config.toml
rope_base = 10000.0
qk_norm = true
bias = "none"
optimizer = "muon_variant"
lr_head = 0.00983
warmup_steps = 0
decay_fraction = 1.0
seq_len = 384
Each number is 50 + 12 x the weight over its row's rms, rounded and kept within 0 to 99. Layers, rows and columns count from 0. The size before them is the row's rms in percent of the matrix's.

# layer 5 attention query, 256x256, rms 0.0675, rows 0-63, columns 128-191
044:27 74 41 37 62 48 58 47 61 62 57 74 33 36 51 39 55 59 64 76 39 53 50 52 43 49 52 53 37 23 57 62 55 37 65 50 58 61 32 44 35 42 67 63 55 57 54 28 36 40 36 43 56 57 50 50 43 53 48 61 35 38 53 51
073:42 66 45 61 79 48 48 52 60 25 52 49 53 43 63 66 44 39 39 50 56 45 31 53 61 62 53 37 54 45 55 58 64 46 34 46 62 47 65 46 36 20 63 45 56 65 39 44 61 34 35 32 65 43 38 69 34 51 82 72 37 46 58 64
054:63 58 54 52 48 53 55 37 85 35 39 56 52 59 62 46 59 61 55 51 58 44 50 41 45 38 48 59 49 28 35 59 55 53 59 42 48 63 55 58 33 36 51 67 38 59 30 57 66 18 37 51 62 48 25 67 30 59 47 59 53 52 68 57
081:46 30 54 71 37 56 47 41 50 44 49 38 55 78 58 61 52 62 46 68 59 52 62 46 43 23 51 44 46 58 43 10 56 35 44 52 39 49 50 56 38 32 40 33 59 46 33 62 67 28 50 54 54 53 44 58 30 46 43 57 57 38 20 41
082:40 71 41 58 43 49 51 45 52 39 87 53 58 59 62 62 35 68 40 57 66 46 56 47 33 52 43 53 70 34 35 53 61 36 53 45 47 42 46 32 28 73 46 33 80 48 64 46 50 53 51 51 63 48 52 59 30 63 47 41 77 45 60 53
088:60 43 41 44 62 45 33 37 50 47 59 57 57 29 37 56 48 56 61 56 80 55 57 50 55 69 31 65 61 49 52 63 54 58 58 54 51 55 49 44 42 76 47 52 56 50 73 66 49 64 44 24 54 59 59 25 46 66 70 33 60 56 36 54
104:65 53 47 53 41 50 51 26 55 58 54 45 76 53 50 47 45 46 67 28 54 53 43 67 59 50 62 49 56 52 41 52 65 44 31 55 50 24 50 47 28 45 53 65 60 80 37 56 54 37 68 39 73 54 41 54 60 44 51 53 64 55 51 48
113:67 52 65 60 61 56 58 54 40 50 34 66 42 52 39 47 71 47 43 55 66 54 56 69 44 65 31 45 30 34 50 33 42 36 37 50 46 26 49 44 47 38 41 50 59 56 50 69 62 53 49 60 53 40 42 57 45 28 38 38 45 57 43 38
098:50 37 61 59 57 49 51 57 48 58 52 65 68 50 38 47 58 40 47 32 41 35 37 52 47 46 49 54 37 65 52 58 32 57 46 20 38 50 57 57 42 52 62 68 46 76 39 53 59 47 22 63 66 46 56 73 71 58 31 59 61 49 47 59
098:58 59 35 58 51 42 29 57 49 46 25 65 29 40 39 52 71 54 25 56 23 82 54 48 52 39 62 57 55 64 60 48 34 61 41 56 50 33 47 56 36 63 56 71 41 53 66 42 50 28 29 61 46 43 59 44 54 32 43 51 42 33 63 68
123:19 33 50 34 80 56 36 71 62 53 63 49 37 52 44 64 58 44 67 47 26 38 55 41 65 47 64 64 25 35 54 68 54 73 69 48 58 61 51 51 54 39 48 39 40 46 44 61 43 49 65 36 38 22 37 46 35 39 61 55 50 49 51 37
110:37 68 42 54 47 37 72 73 46 59 44 49 63 34 41 72 47 42 70 68 48 34 11 66 48 40 38 45 48 44 45 57 43 53 68 28 44 50 39 61 37 55 53 34 45 64 52 53 58 58 48 66 68 36 68 54 62 54 54 31 47 60 73 55
108:52 48 60 31 44 47 56 47 42 39 50 70 50 56 62 50 35 50 49 45 58 75 79 54 61 53 29 56 50 29 45 62 57 72 63 65 53 58 68 62 62 57 37 73 72 36 67 32 40 34 54 48 67 50 57 34 43 40 69 63 49 70 51 36
109:50 52 57 46 52 65 43 32 46 30 50 52 47 60 63 53 49 45 74 64 58 69 46 48 67 53 37 49 42 53 60 53 51 43 53 51 44 70 52 47 55 48 69 66 40 25 44 66 44 55 39 50 47 69 52 49 26 56 32 53 59 41 57 40
115:29 41 37 50 45 46 51 49 46 60 70 43 50 65 61 49 49 51 41 59 69 65 64 32 62 47 15 51 59 70 57 55 45 40 45 45 46 71 63 41 25 41 46 71 76 55 69 57 55 41 64 50 52 67 41 59 50 74 46 45 48 38 54 66
116:73 49 50 45 33 54 57 58 62 48 48 38 63 32 59 61 51 41 49 44 36 41 49 37 47 36 37 38 54 48 71 38 49 53 43 42 56 54 49 48 32 71 57 41 75 30 49 40 63 41 71 49 40 66 59 42 32 63 23 57 73 31 49 58
075:44 38 39 51 59 49 42 55 56 79 57 56 21 44 38 57 78 40 21 76 42 39 60 46 60 75 55 55 45 54 56 49 43 35 58 61 41 49 49 61 35 30 45 54 61 38 44 41 66 36 57 67 54 59 40 47 48 54 50 63 47 51 55 55
065:48 51 47 38 53 41 61 65 58 63 32 59 45 36 48 48 68 38 40 30 38 72 49 63 59 51 59 46 31 35 53 62 47 54 43 30 39 57 41 45 42 23 45 47 41 34 60 65 38 30 57 50 29 35 41 60 62 50 42 48 21 37 53 55
092:37 49 71 15 46 59 71 50 47 66 18 61 42 44 58 40 50 41 24 39 20 45 37 64 54 41 52 54 22 48 52 44 51 55 43 41 65 72 60 46 54 40 50 77 56 44 43 50 38 41 61 50 49 35 36 56 60 44 60 42 50 48 61 40
092:43 41 46 93 48 57 36 50 71 49 26 26 27 64 18 46 55 52 63 49 47 55 46 74 46 53 56 35 61 47 46 27 54 45 66 45 38 39 72 59 48 42 42 43 51 40 32 58 75 41 47 64 38 52 48 36 63 32 58 37 46 42 49 47
083:34 52 40 28 29 45 42 25 53 39 45 43 57 38 61 49 47 64 72 61 77 51 44 49 69 30 32 52 50 47 44 41 57 81 50 37 46 39 53 76 54 51 46 58 78 50 35 58 40 44 56 45 44 45 47 43 43 75 66 47 53 42 59 55
111:42 57 46 34 55 63 59 58 18 57 64 50 61 41 64 60 47 43 47 47 66 38 55 40 54 52 47 54 47 49 25 81 38 72 63 49 36 44 57 53 67 49 62 46 54 41 40 39 26 54 51 59 41 41 60 38 54 63 50 59 20 48 48 70
115:56 35 49 52 48 59 70 53 42 72 38 54 38 52 48 44 54 47 52 50 40 45 30 68 49 73 46 35 19 42 55 68 50 24 59 32 43 53 25 51 31 58 50 34 42 28 31 70 41 46 43 45 49 50 47 50 59 29 45 53 51 32 42 44
086:37 60 45 67 79 38 67 59 34 61 54 71 33 39 56 40 46 46 44 39 49 56 46 41 53 45 35 31 58 61 61 59 50 66 54 39 38 54 35 61 57 84 38 62 57 30 50 67 35 40 64 45 47 46 53 42 57 51 69 35 51 53 38 57
117:47 54 53 47 58 62 56 47 47 51 54 46 54 52 72 52 47 43 35 53 59 55 38 51 69 57 38 53 54 54 71 34 44 62 42 69 56 36 56 41 58 51 45 30 48 23 41 49 63 25 43 64 47 80 40 53 43 53 46 16 47 61 50 56
099:62 56 50 73 47 60 57 69 42 42 47 42 61 42 52 48 45 27 53 54 50 36 63 52 59 42 54 38 43 74 33 53 57 39 39 58 53 51 54 48 18 64 60 46 64 39 43 69 66 49 84 45 69 70 25 40 42 54 41 49 76 52 53 68
109:26 47 45 55 57 50 65 47 69 53 42 42 34 52 66 49 46 58 39 34 47 47 62 52 44 47 28 37 42 32 50 36 53 46 39 52 44 49 55 38 53 66 42 44 58 53 38 46 52 47 39 39 59 72 50 42 57 55 64 24 59 41 51 58
126:54 61 63 50 34 72 50 47 58 58 46 46 69 27 25 33 63 48 56 59 38 49 36 73 37 69 51 31 42 38 56 60 47 66 53 45 67 49 58 50 41 39 70 46 47 58 35 49 66 45 61 79 57 49 58 45 47 44 55 48 42 40 80 47
105:45 49 49 67 39 69 63 53 53 52 70 48 51 61 78 55 41 61 53 37 62 24 49 61 42 54 47 53 61 77 67 41 39 69 42 48 53 53 48 32 19 49 36 27 44 30 50 57 52 43 73 48 43 67 52 52 51 57 61 48 61 69 63 51
128:22 58 64 50 31 50 58 56 61 63 64 55 52 59 79 60 54 44 56 48 66 47 63 53 49 45 40 48 47 74 52 51 60 55 52 56 55 60 51 50 49 49 45 42 27 48 60 53 76 49 62 73 48 62 50 50 26 47 41 33 29 61 66 30
110:34 32 39 47 55 44 54 38 53 35 62 62 45 54 50 58 71 52 66 46 36 57 56 32 36 44 46 48 23 39 61 61 59 43 71 48 56 49 80 56 59 55 52 69 42 55 68 42 73 43 41 57 39 51 47 63 52 44 53 52 44 60 49 59
104:45 57 38 50 58 57 48 54 57 68 37 45 69 66 53 47 48 35 73 62 42 50 55 59 44 56 42 57 57 50 69 50 60 63 28 23 66 70 42 29 49 35 57 48 50 46 52 48 49 59 48 31 22 54 50 51 40 58 72 44 50 31 57 57
082:40 64 64 47 45 64 54 66 49 43 48 63 57 61 77 23 53 39 58 43 52 58 63 34 44 44 38 21 47 47 37 59 55 50 43 42 59 63 50 25 64 51 65 50 53 36 66 56 62 31 61 61 45 60 46 67 40 72 45 39 35 59 26 61
092:38 38 47 50 38 63 63 50 76 41 39 45 39 47 77 59 41 53 44 54 54 56 50 32 73 51 21 48 32 57 38 52 50 54 51 46 37 34 34 44 55 65 61 40 58 51 50 64 48 46 59 56 67 41 61 67 46 61 60 48 19 72 57 72
093:48 53 47 34 64 61 49 45 56 31 58 53 64 46 60 37 42 49 48 38 44 70 68 30 67 44 36 55 44 77 59 72 63 75 64 56 58 33 40 29 41 46 57 55 33 36 43 52 54 46 50 42 22 59 67 61 41 48 45 28 26 55 56 63
086:48 45 57 51 39 46 45 54 56 48 44 35 53 58 36 66 59 40 42 57 44 37 35 74 48 53 49 46 67 77 39 43 43 43 61 60 46 58 62 36 28 54 35 52 44 54 46 47 34 35 30 51 48 27 45 55 47 39 62 49 78 51 46 39
105:48 47 34 68 53 52 48 27 41 48 46 44 44 50 35 41 44 59 52 43 50 71 51 29 69 69 35 57 48 36 52 66 54 41 48 51 58 52 51 57 43 55 61 43 54 42 48 55 30 33 63 31 61 57 75 48 35 45 42 27 49 60 48 64
084:34 59 57 49 51 44 40 50 54 32 61 54 51 57 48 31 52 60 58 59 58 62 53 30 58 47 27 48 51 61 41 74 68 49 42 40 57 53 50 49 67 76 51 63 50 42 57 72 59 55 50 38 60 71 67 34 41 60 49 41 55 55 24 44
090:44 46 51 65 48 43 40 32 61 57 46 53 47 61 29 31 48 57 53 39 33 57 54 47 41 44 44 62 42 54 36 40 59 49 45 66 37 32 35 46 38 46 64 56 50 39 40 50 46 29 48 37 48 51 52 51 51 59 52 47 72 50 28 56
092:55 42 67 82 46 39 72 76 65 67 37 45 58 59 37 53 51 62 61 51 41 43 41 60 61 61 31 54 43 45 40 58 53 41 52 45 40 77 43 50 79 40 58 72 55 58 54 43 64 52 47 65 54 42 51 34 38 45 55 53 33 52 50 41
094:50 46 50 56 37 45 38 49 32 33 49 51 50 60 48 66 39 44 56 33 50 61 52 52 50 53 51 64 53 38 48 26 40 53 37 64 49 65 38 45 49 65 69 51 45 65 47 44 52 59 26 53 58 45 27 25 60 48 44 65 60 25 48 41
107:63 42 33 68 52 52 46 40 57 62 50 41 58 63 47 53 52 45 39 65 22 38 37 39 66 33 71 45 48 54 17 54 41 42 55 41 66 52 55 41 39 52 54 58 51 59 41 34 34 34 61 57 50 63 47 48 56 62 60 26 52 24 49 57
100:49 56 56 56 61 59 23 51 74 64 64 32 73 57 46 67 71 48 44 41 38 34 70 48 25 34 45 66 57 52 66 46 58 29 43 71 68 57 29 38 57 52 52 44 69 47 62 63 77 53 57 66 50 71 36 40 47 45 49 33 61 56 55 40
107:38 44 50 63 68 46 42 50 44 51 53 54 56 34 60 45 49 60 42 26 46 57 54 54 55 54 62 58 44 84 44 53 63 60 46 52 45 55 40 43 44 72 63 46 37 41 56 31 62 20 61 52 45 66 52 29 55 67 45 49 56 40 49 58
104:55 45 68 33 47 39 81 62 53 54 60 83 35 43 49 39 44 44 34 23 37 50 70 49 51 34 47 54 39 33 67 56 59 61 35 49 61 69 57 52 58 52 63 68 41 56 41 50 65 54 63 41 55 59 55 77 42 43 61 55 50 52 49 64
104:16 56 55 35 60 42 59 65 58 58 51 38 65 45 59 55 44 69 59 49 55 62 51 66 59 51 38 56 62 66 46 62 54 74 38 45 53 39 33 61 51 64 65 55 63 46 31 58 37 70 43 41 30 43 47 69 36 55 51 29 47 39 58 48
108:71 36 63 63 57 46 51 43 54 48 56 30 63 62 28 42 42 58 43 58 61 56 43 39 76 57 41 44 48 49 50 57 31 50 47 45 77 55 35 46 39 52 69 45 44 50 53 62 36 50 59 67 52 54 34 60 40 60 42 45 60 48 55 68
105:60 42 44 29 60 58 53 49 47 69 49 24 45 55 53 78 66 50 41 70 62 55 40 46 30 43 50 51 50 46 38 45 52 48 50 59 36 52 37 54 45 21 51 46 42 56 48 66 46 63 41 56 58 53 40 31 58 55 54 47 55 59 49 50
118:45 62 50 55 63 44 21 39 45 43 57 56 36 71 47 48 63 44 48 45 37 67 55 54 41 46 52 65 62 72 37 62 38 43 50 53 42 25 64 61 59 50 57 55 69 46 70 44 53 35 51 63 41 45 46 46 46 51 63 48 65 41 59 29
094:75 48 56 59 43 54 47 26 42 63 56 60 66 61 45 49 52 66 36 49 62 56 40 57 61 41 59 36 36 49 43 39 31 42 61 67 59 55 49 50 54 52 46 58 55 61 48 38 49 30 42 55 79 41 18 54 50 48 54 53 61 38 49 51
118:48 58 51 52 55 57 59 44 49 64 50 65 67 52 69 43 55 55 71 65 34 42 52 74 28 56 56 47 42 46 55 40 32 46 35 48 29 57 62 55 66 58 67 65 64 25 52 51 52 61 51 79 45 39 34 57 60 60 43 38 37 40 45 52
098:42 37 60 40 53 67 50 50 52 65 33 47 51 49 61 35 51 45 20 45 32 66 58 67 55 44 61 44 65 50 80 32 58 52 68 33 56 45 21 38 59 76 55 56 64 47 51 51 54 52 51 49 51 82 57 34 59 37 59 27 67 54 41 43
079:44 53 47 49 38 62 53 50 25 53 72 50 71 53 59 37 46 45 52 45 46 34 51 37 42 59 36 16 40 53 53 63 54 47 42 34 51 62 44 35 66 91 52 44 64 38 63 38 49 51 63 53 41 57 35 49 37 55 42 51 46 49 29 51
104:50 68 46 41 42 50 42 46 66 46 46 68 21 49 70 63 44 62 52 53 74 47 57 41 70 42 64 30 54 60 43 57 56 56 58 47 77 50 64 35 63 46 65 77 70 67 46 44 50 50 56 54 54 68 52 48 55 71 66 38 37 58 35 57
103:38 37 47 39 46 65 36 54 58 76 52 67 41 54 46 49 87 52 54 29 64 71 33 55 48 53 50 48 31 33 52 31 43 39 49 47 59 56 38 56 67 55 66 41 36 56 58 43 47 25 35 56 51 64 32 66 44 41 72 45 43 54 42 42
083:20 55 64 39 43 53 68 31 47 27 64 60 59 50 58 42 37 62 55 40 50 74 60 53 54 45 36 47 49 54 37 47 67 51 54 42 66 49 40 22 40 68 49 62 54 51 50 61 49 30 56 34 47 62 39 34 36 61 23 49 48 36 33 58
117:41 37 47 46 25 28 61 54 57 52 42 50 45 34 55 58 72 49 44 58 37 65 51 41 32 47 48 71 49 46 51 63 53 63 59 47 36 58 57 46 46 58 43 41 38 39 45 41 45 41 71 44 41 56 52 59 48 53 61 48 24 48 40 62
103:48 61 51 34 57 32 59 74 49 41 42 43 43 65 42 50 50 79 57 66 45 42 21 52 59 57 60 56 42 60 44 63 53 42 30 47 59 62 53 66 58 64 43 39 66 52 56 37 41 42 45 62 32 45 34 30 34 50 62 59 47 43 73 58
089:71 48 47 54 50 43 45 38 41 38 51 38 45 56 43 34 50 49 44 44 38 52 58 49 63 26 50 27 67 70 42 36 64 46 53 52 35 27 48 47 51 67 40 58 68 54 24 48 66 43 44 30 38 70 47 33 61 57 46 42 31 58 64 47
103:27 50 46 24 46 52 54 54 62 38 52 57 67 54 35 37 47 29 58 45 70 41 36 59 47 64 61 58 43 45 48 59 45 53 33 40 84 49 45 46 64 35 73 48 31 66 68 58 64 33 64 58 60 27 58 44 35 49 42 40 41 60 28 42
102:66 57 45 71 48 25 82 38 33 40 50 48 39 51 40 54 29 52 38 61 45 39 52 48 48 44 51 17 65 50 25 49 55 44 79 44 65 24 65 42 52 36 50 48 56 48 69 43 32 56 54 54 48 41 47 46 44 58 43 61 32 26 38 37
103:58 46 65 58 61 31 31 34 81 39 40 50 43 51 79 64 33 44 56 56 54 32 58 46 56 65 58 61 61 63 59 33 33 42 62 59 70 25 49 52 59 35 40 27 53 47 41 59 58 45 43 66 55 38 46 31 56 63 66 67 33 54 64 49
106:68 50 75 56 52 60 48 43 40 39 68 47 55 54 46 35 54 47 48 56 54 42 59 22 51 50 60 48 55 57 34 54 67 40 77 66 53 64 61 45 35 48 67 48 77 56 57 45 55 62 31 55 48 44 58 56 64 57 70 44 29 34 61 65
098:59 52 53 59 48 56 61 54 69 64 47 57 46 54 50 52 57 74 63 44 58 55 61 34 65 56 43 48 41 39 51 43 72 64 33 35 58 27 40 44 49 60 37 44 26 36 56 43 35 38 61 64 54 66 61 31 49 51 41 42 55 42 81 68
# layer 5 attention key, 128x256, rms 0.0631, rows 0-31, columns 128-191
084:53 39 41 60 54 42 61 44 68 42 48 47 33 35 57 55 51 60 33 81 61 53 59 44 53 60 49 69 26 48 46 37 48 55 68 52 39 60 53 48 57 76 46 50 41 55 37 46 36 42 44 60 35 46 41 53 48 66 44 45 55 62 65 75
095:48 63 82 29 62 50 59 66 41 60 50 49 45 37 49 59 53 51 39 54 56 41 49 32 58 44 50 57 50 54 35 60 47 53 52 50 65 58 42 54 78 59 51 39 39 45 50 52 57 59 49 62 37 42 59 42 56 59 45 22 51 58 57 74
095:39 43 56 51 45 27 54 32 58 64 65 62 42 38 50 75 58 55 38 69 56 33 47 38 56 43 26 43 39 53 39 68 60 52 47 40 46 50 60 51 58 65 36 54 62 39 53 40 39 56 72 60 48 61 61 53 53 55 64 40 54 38 40 68
093:56 47 55 53 48 29 59 44 68 57 36 54 35 35 42 41 46 43 59 24 46 50 41 59 31 53 66 46 56 44 51 58 36 62 46 48 54 49 45 64 66 35 63 45 44 46 54 60 43 39 57 49 58 34 59 68 62 62 78 61 44 44 43 61
101:36 31 84 50 39 48 68 51 44 54 35 56 21 53 58 39 72 72 45 45 53 58 71 57 53 59 48 42 54 73 33 48 65 50 65 65 37 52 40 24 62 60 52 48 47 70 56 80 31 42 63 43 42 62 35 46 49 45 52 50 55 66 41 58
102:59 58 54 54 41 78 77 58 56 46 56 37 65 35 41 56 25 60 52 52 62 50 39 34 50 50 45 27 64 52 57 55 54 59 36 71 58 44 33 48 58 56 55 42 45 41 46 58 59 64 61 46 35 55 64 33 45 59 38 37 53 51 67 69
104:29 54 37 63 56 40 50 58 41 59 42 38 41 56 37 51 47 53 46 53 42 47 73 50 39 58 41 58 41 46 40 46 42 49 65 27 45 73 64 68 43 37 49 52 70 39 71 36 65 29 65 20 50 49 43 71 48 48 71 31 38 50 39 61
106:46 35 70 35 49 64 55 64 50 32 61 46 66 40 36 64 55 65 67 55 33 48 51 44 49 66 60 43 64 49 59 46 53 35 30 58 59 51 80 40 66 40 46 45 52 68 41 39 60 50 24 50 53 38 65 45 54 40 22 40 57 41 52 67
101:41 46 44 58 44 44 28 41 65 58 65 49 32 63 41 38 44 63 23 66 57 68 67 62 64 32 41 73 39 66 56 37 47 53 58 32 48 57 71 38 46 57 36 49 30 51 65 48 54 38 54 37 39 63 46 49 47 54 57 50 56 58 36 56
103:55 42 46 45 52 40 47 34 42 39 61 56 47 40 48 54 61 62 61 30 73 55 74 60 58 38 44 55 40 75 44 56 54 59 63 51 46 56 71 42 54 49 50 52 63 55 49 44 51 58 57 46 65 56 50 31 60 41 52 49 56 33 52 50
110:62 43 56 43 35 55 66 54 46 38 49 51 74 33 56 41 49 57 45 44 43 48 49 72 62 64 55 28 54 40 66 69 83 45 52 59 74 64 39 50 52 29 65 34 33 71 38 40 47 45 43 39 60 23 62 40 76 45 19 36 51 46 48 74
110:46 44 65 46 41 52 59 63 54 59 49 60 48 53 38 61 55 52 32 45 51 57 36 62 51 66 58 37 62 42 47 39 32 46 74 45 45 76 39 50 46 43 51 41 30 54 68 61 51 54 64 41 25 52 39 35 40 60 63 38 62 59 37 56
091:51 54 43 66 58 58 61 38 43 44 39 56 41 67 46 43 48 74 23 67 37 44 66 55 59 32 38 51 41 42 49 51 66 45 50 23 35 38 61 39 27 61 66 60 51 36 78 49 62 58 70 53 55 35 39 71 57 41 37 40 37 27 62 49
108:77 43 75 44 37 53 49 61 67 45 33 43 47 26 67 42 43 49 46 39 51 47 60 53 58 44 71 69 42 42 60 51 51 72 58 52 58 54 69 56 50 57 32 70 53 46 35 48 60 47 59 50 28 49 64 55 70 52 59 39 52 48 59 54
110:35 55 43 40 50 71 49 43 46 48 53 69 54 65 62 75 62 50 46 47 60 36 59 43 39 82 55 42 52 37 51 56 56 45 66 58 36 45 40 54 66 45 28 40 52 48 39 43 53 24 52 42 56 45 48 45 48 59 38 57 58 54 46 31
116:60 57 55 36 48 41 64 49 38 49 64 38 55 49 42 41 53 65 73 54 69 69 38 59 58 68 55 56 34 37 50 63 55 50 39 59 64 66 41 46 41 65 49 63 68 64 55 25 36 43 73 48 46 63 33 28 42 61 64 47 37 64 69 49
086:71 36 41 33 42 56 52 40 47 43 66 46 65 57 72 40 64 59 36 56 55 57 59 60 71 46 48 41 38 44 52 43 38 55 56 39 47 78 27 19 56 53 55 55 49 48 62 52 51 44 55 36 37 61 52 54 35 77 70 39 35 57 36 57
099:32 33 29 54 57 58 62 56 79 57 65 51 58 52 65 68 57 49 39 61 48 63 61 51 42 59 54 43 68 67 44 38 66 50 51 68 52 36 30 50 47 83 55 59 58 41 55 56 71 76 52 55 48 57 41 55 51 40 54 29 50 58 57 73
099:50 48 45 46 68 63 67 49 44 55 60 59 44 31 50 74 45 37 41 38 34 40 49 42 48 34 53 44 54 54 57 57 73 48 46 57 69 37 64 32 64 53 53 51 65 40 42 61 44 57 26 48 47 72 59 34 55 56 54 38 57 64 47 41
093:39 50 48 45 45 62 52 69 57 48 38 58 34 61 41 63 46 62 62 40 48 42 29 60 52 50 51 62 38 59 56 44 36 57 56 52 60 59 37 48 57 58 36 58 47 45 53 52 46 52 28 43 38 29 54 56 46 24 77 41 50 66 50 50
093:26 41 40 67 56 62 61 29 57 41 28 66 21 33 57 68 66 66 53 48 44 62 42 47 56 50 48 40 43 51 53 50 41 59 70 61 61 50 41 62 54 38 68 56 59 49 39 40 55 44 29 70 49 59 51 48 50 46 40 47 31 60 33 60
099:35 66 46 44 46 54 48 52 39 50 35 60 57 41 44 55 52 49 44 51 42 39 63 44 44 66 45 81 48 55 31 62 56 49 55 29 56 38 65 31 61 48 56 45 30 53 76 76 49 25 39 38 58 24 43 35 19 39 46 56 63 66 56 40
107:42 44 75 38 25 59 33 52 57 53 33 51 61 63 43 50 48 55 63 53 86 69 45 43 39 43 50 49 52 59 41 65 49 65 44 61 51 56 62 52 37 54 61 61 39 65 65 40 66 53 31 65 43 64 48 37 45 50 47 56 51 51 42 43
106:41 57 38 31 50 72 69 70 44 43 46 58 76 43 69 51 50 43 37 37 56 28 45 49 41 50 61 43 50 66 69 53 78 40 49 43 67 50 38 32 54 43 54 54 36 64 39 44 30 64 25 55 70 50 61 48 52 69 37 49 51 53 65 69
112:46 53 70 12 54 59 50 54 47 42 49 34 33 48 63 48 39 57 48 61 67 40 60 52 39 44 38 33 64 63 47 67 39 60 60 53 71 75 51 53 39 49 33 48 56 51 56 75 38 56 43 42 38 63 63 33 44 68 65 41 58 68 31 59
116:45 55 46 43 55 55 52 50 56 53 37 44 48 53 48 78 41 38 43 35 47 46 63 55 42 59 11 56 44 52 33 48 58 84 62 57 45 70 22 44 48 43 30 63 79 44 35 45 54 50 57 43 44 52 65 24 60 57 50 28 55 63 65 62
097:52 55 45 62 46 61 61 45 64 52 37 38 65 36 46 33 39 61 30 43 51 65 38 50 40 45 35 56 65 57 45 57 44 30 48 68 84 43 31 60 54 45 62 60 34 52 52 54 29 59 33 59 46 22 56 62 59 56 25 68 63 48 47 49
103:59 32 50 47 13 54 31 46 50 33 47 48 60 53 50 39 50 46 45 53 30 36 39 42 28 50 60 26 67 47 62 36 37 46 53 53 57 50 35 41 44 68 56 56 47 45 36 44 31 54 47 46 67 48 48 52 46 47 53 55 46 42 77 56
105:50 57 40 37 36 57 38 45 57 44 63 48 36 40 43 46 48 49 54 65 55 36 40 66 41 63 57 32 35 54 43 50 43 47 34 59 38 65 45 61 46 62 55 33 48 61 60 48 66 58 31 49 41 59 64 47 66 75 50 43 43 61 39 50
108:46 56 57 40 37 30 49 64 60 40 37 59 60 59 45 60 20 54 49 53 68 53 58 54 49 30 41 51 59 62 58 56 75 41 49 68 41 57 59 62 46 58 73 50 46 60 46 51 47 58 73 41 60 58 60 82 56 47 55 47 51 40 39 57
100:71 46 61 41 58 52 49 52 47 37 45 54 60 67 41 52 41 43 72 29 36 71 57 37 33 44 57 35 58 42 37 57 39 41 45 50 66 34 46 45 45 53 34 76 46 67 57 57 39 30 42 77 79 47 38 27 63 35 30 65 39 45 60 58
100:38 32 45 33 46 63 45 43 55 37 44 48 72 56 61 52 47 55 59 38 24 66 36 54 50 46 52 37 24 71 30 43 49 60 50 69 57 33 42 31 60 34 76 60 53 58 50 24 38 28 66 36 42 21 57 60 32 47 50 46 49 46 37 57
# layer 5 attention value, 128x256, rms 0.0606, rows 0-4, columns 128-191
084:36 59 44 39 45 43 42 34 22 72 34 47 36 34 58 48 55 49 36 49 22 43 44 49 59 36 66 56 70 41 55 54 52 40 61 40 29 30 51 63 66 69 39 43 34 50 56 57 37 45 30 49 40 44 36 59 37 45 37 77 40 57 72 47
099:60 39 49 58 44 38 37 59 62 32 63 64 69 42 43 48 63 43 45 40 44 50 46 40 58 54 47 63 51 63 38 54 54 53 59 60 52 23 30 51 50 53 49 40 35 53 45 51 62 27 54 66 45 77 58 60 48 34 57 45 59 29 60 55
102:65 39 57 78 59 55 36 48 28 51 76 65 66 42 47 49 63 55 58 60 47 74 58 52 37 55 30 29 52 67 55 53 27 45 47 46 30 38 50 52 28 45 53 47 31 53 61 63 43 44 44 30 50 51 60 50 60 35 44 56 59 56 51 63
101:13 65 42 40 56 41 61 47 67 39 34 51 44 35 41 58 54 48 31 39 61 37 65 50 43 59 48 44 53 51 63 50 37 47 61 38 65 42 36 66 55 68 45 39 38 41 38 56 32 48 45 50 43 67 35 37 29 38 66 58 80 67 49 68
091:61 40 58 29 35 63 48 65 45 41 44 46 39 49 51 55 34 64 50 63 30 43 53 47 39 80 55 71 47 39 43 60 53 73 58 45 50 43 40 56 37 42 75 66 25 50 52 49 60 54 53 57 50 59 54 54 51 52 51 43 63 43 56 54
# layer 5 attention output (transposed), 256x256, rms 0.538, rows 0-3,32-35, columns 128-191
093:69 42 82 63 49 59 48 61 55 42 54 61 59 67 47 49 51 56 47 61 46 34 48 40 55 60 45 33 39 64 55 44 49 79 48 60 33 65 57 42 40 54 46 59 55 67 60 62 51 38 44 60 48 53 42 72 74 42 29 55 48 51 51 46
113:27 42 28 42 46 44 43 58 43 47 53 64 48 54 56 48 54 34 40 53 29 52 41 56 64 41 49 63 39 56 54 37 30 59 49 40 49 30 44 61 71 39 54 58 43 54 50 29 57 47 57 65 36 30 56 56 84 49 77 53 28 42 51 34
104:58 67 39 56 40 47 32 41 24 31 47 57 68 56 36 40 37 42 59 55 61 45 55 61 51 47 59 60 46 62 66 44 47 48 62 51 67 53 47 42 51 40 57 52 27 77 43 57 64 54 41 53 75 66 53 40 73 44 48 51 83 45 66 66
103:51 53 43 41 30 47 48 45 47 43 54 39 50 44 74 32 41 59 32 43 53 49 50 44 38 35 48 51 48 53 47 52 53 51 45 40 41 34 37 37 86 58 57 37 59 49 38 53 30 69 34 27 50 49 56 51 55 49 38 49 81 63 59 70
087:35 54 58 46 36 33 51 54 47 57 24 44 37 33 62 65 48 37 52 42 60 70 62 54 41 47 61 53 56 54 38 38 54 38 49 31 42 45 57 55 49 41 60 43 41 27 52 36 57 55 56 65 68 78 53 52 51 51 52 54 53 55 43 49
090:63 59 47 48 63 42 71 47 33 66 34 45 52 40 21 42 71 63 54 40 49 51 48 53 39 52 41 45 35 58 63 61 75 49 65 52 51 48 51 54 36 52 36 47 59 40 54 37 41 73 62 30 52 68 67 33 62 51 48 51 54 55 53 60
102:19 57 61 41 53 43 60 69 71 69 52 31 62 42 55 44 47 62 70 45 62 46 53 42 63 54 44 54 66 59 37 57 54 54 42 60 52 54 60 61 45 51 35 48 59 44 43 63 69 57 30 54 48 31 41 65 53 68 51 62 44 54 39 40
097:52 51 47 60 29 58 47 50 62 79 40 49 66 61 79 70 55 48 51 70 54 35 48 39 34 50 47 48 47 54 53 43 62 52 60 46 36 43 45 58 56 37 47 54 45 52 61 55 68 49 58 67 59 56 34 38 46 35 18 49 35 51 60 22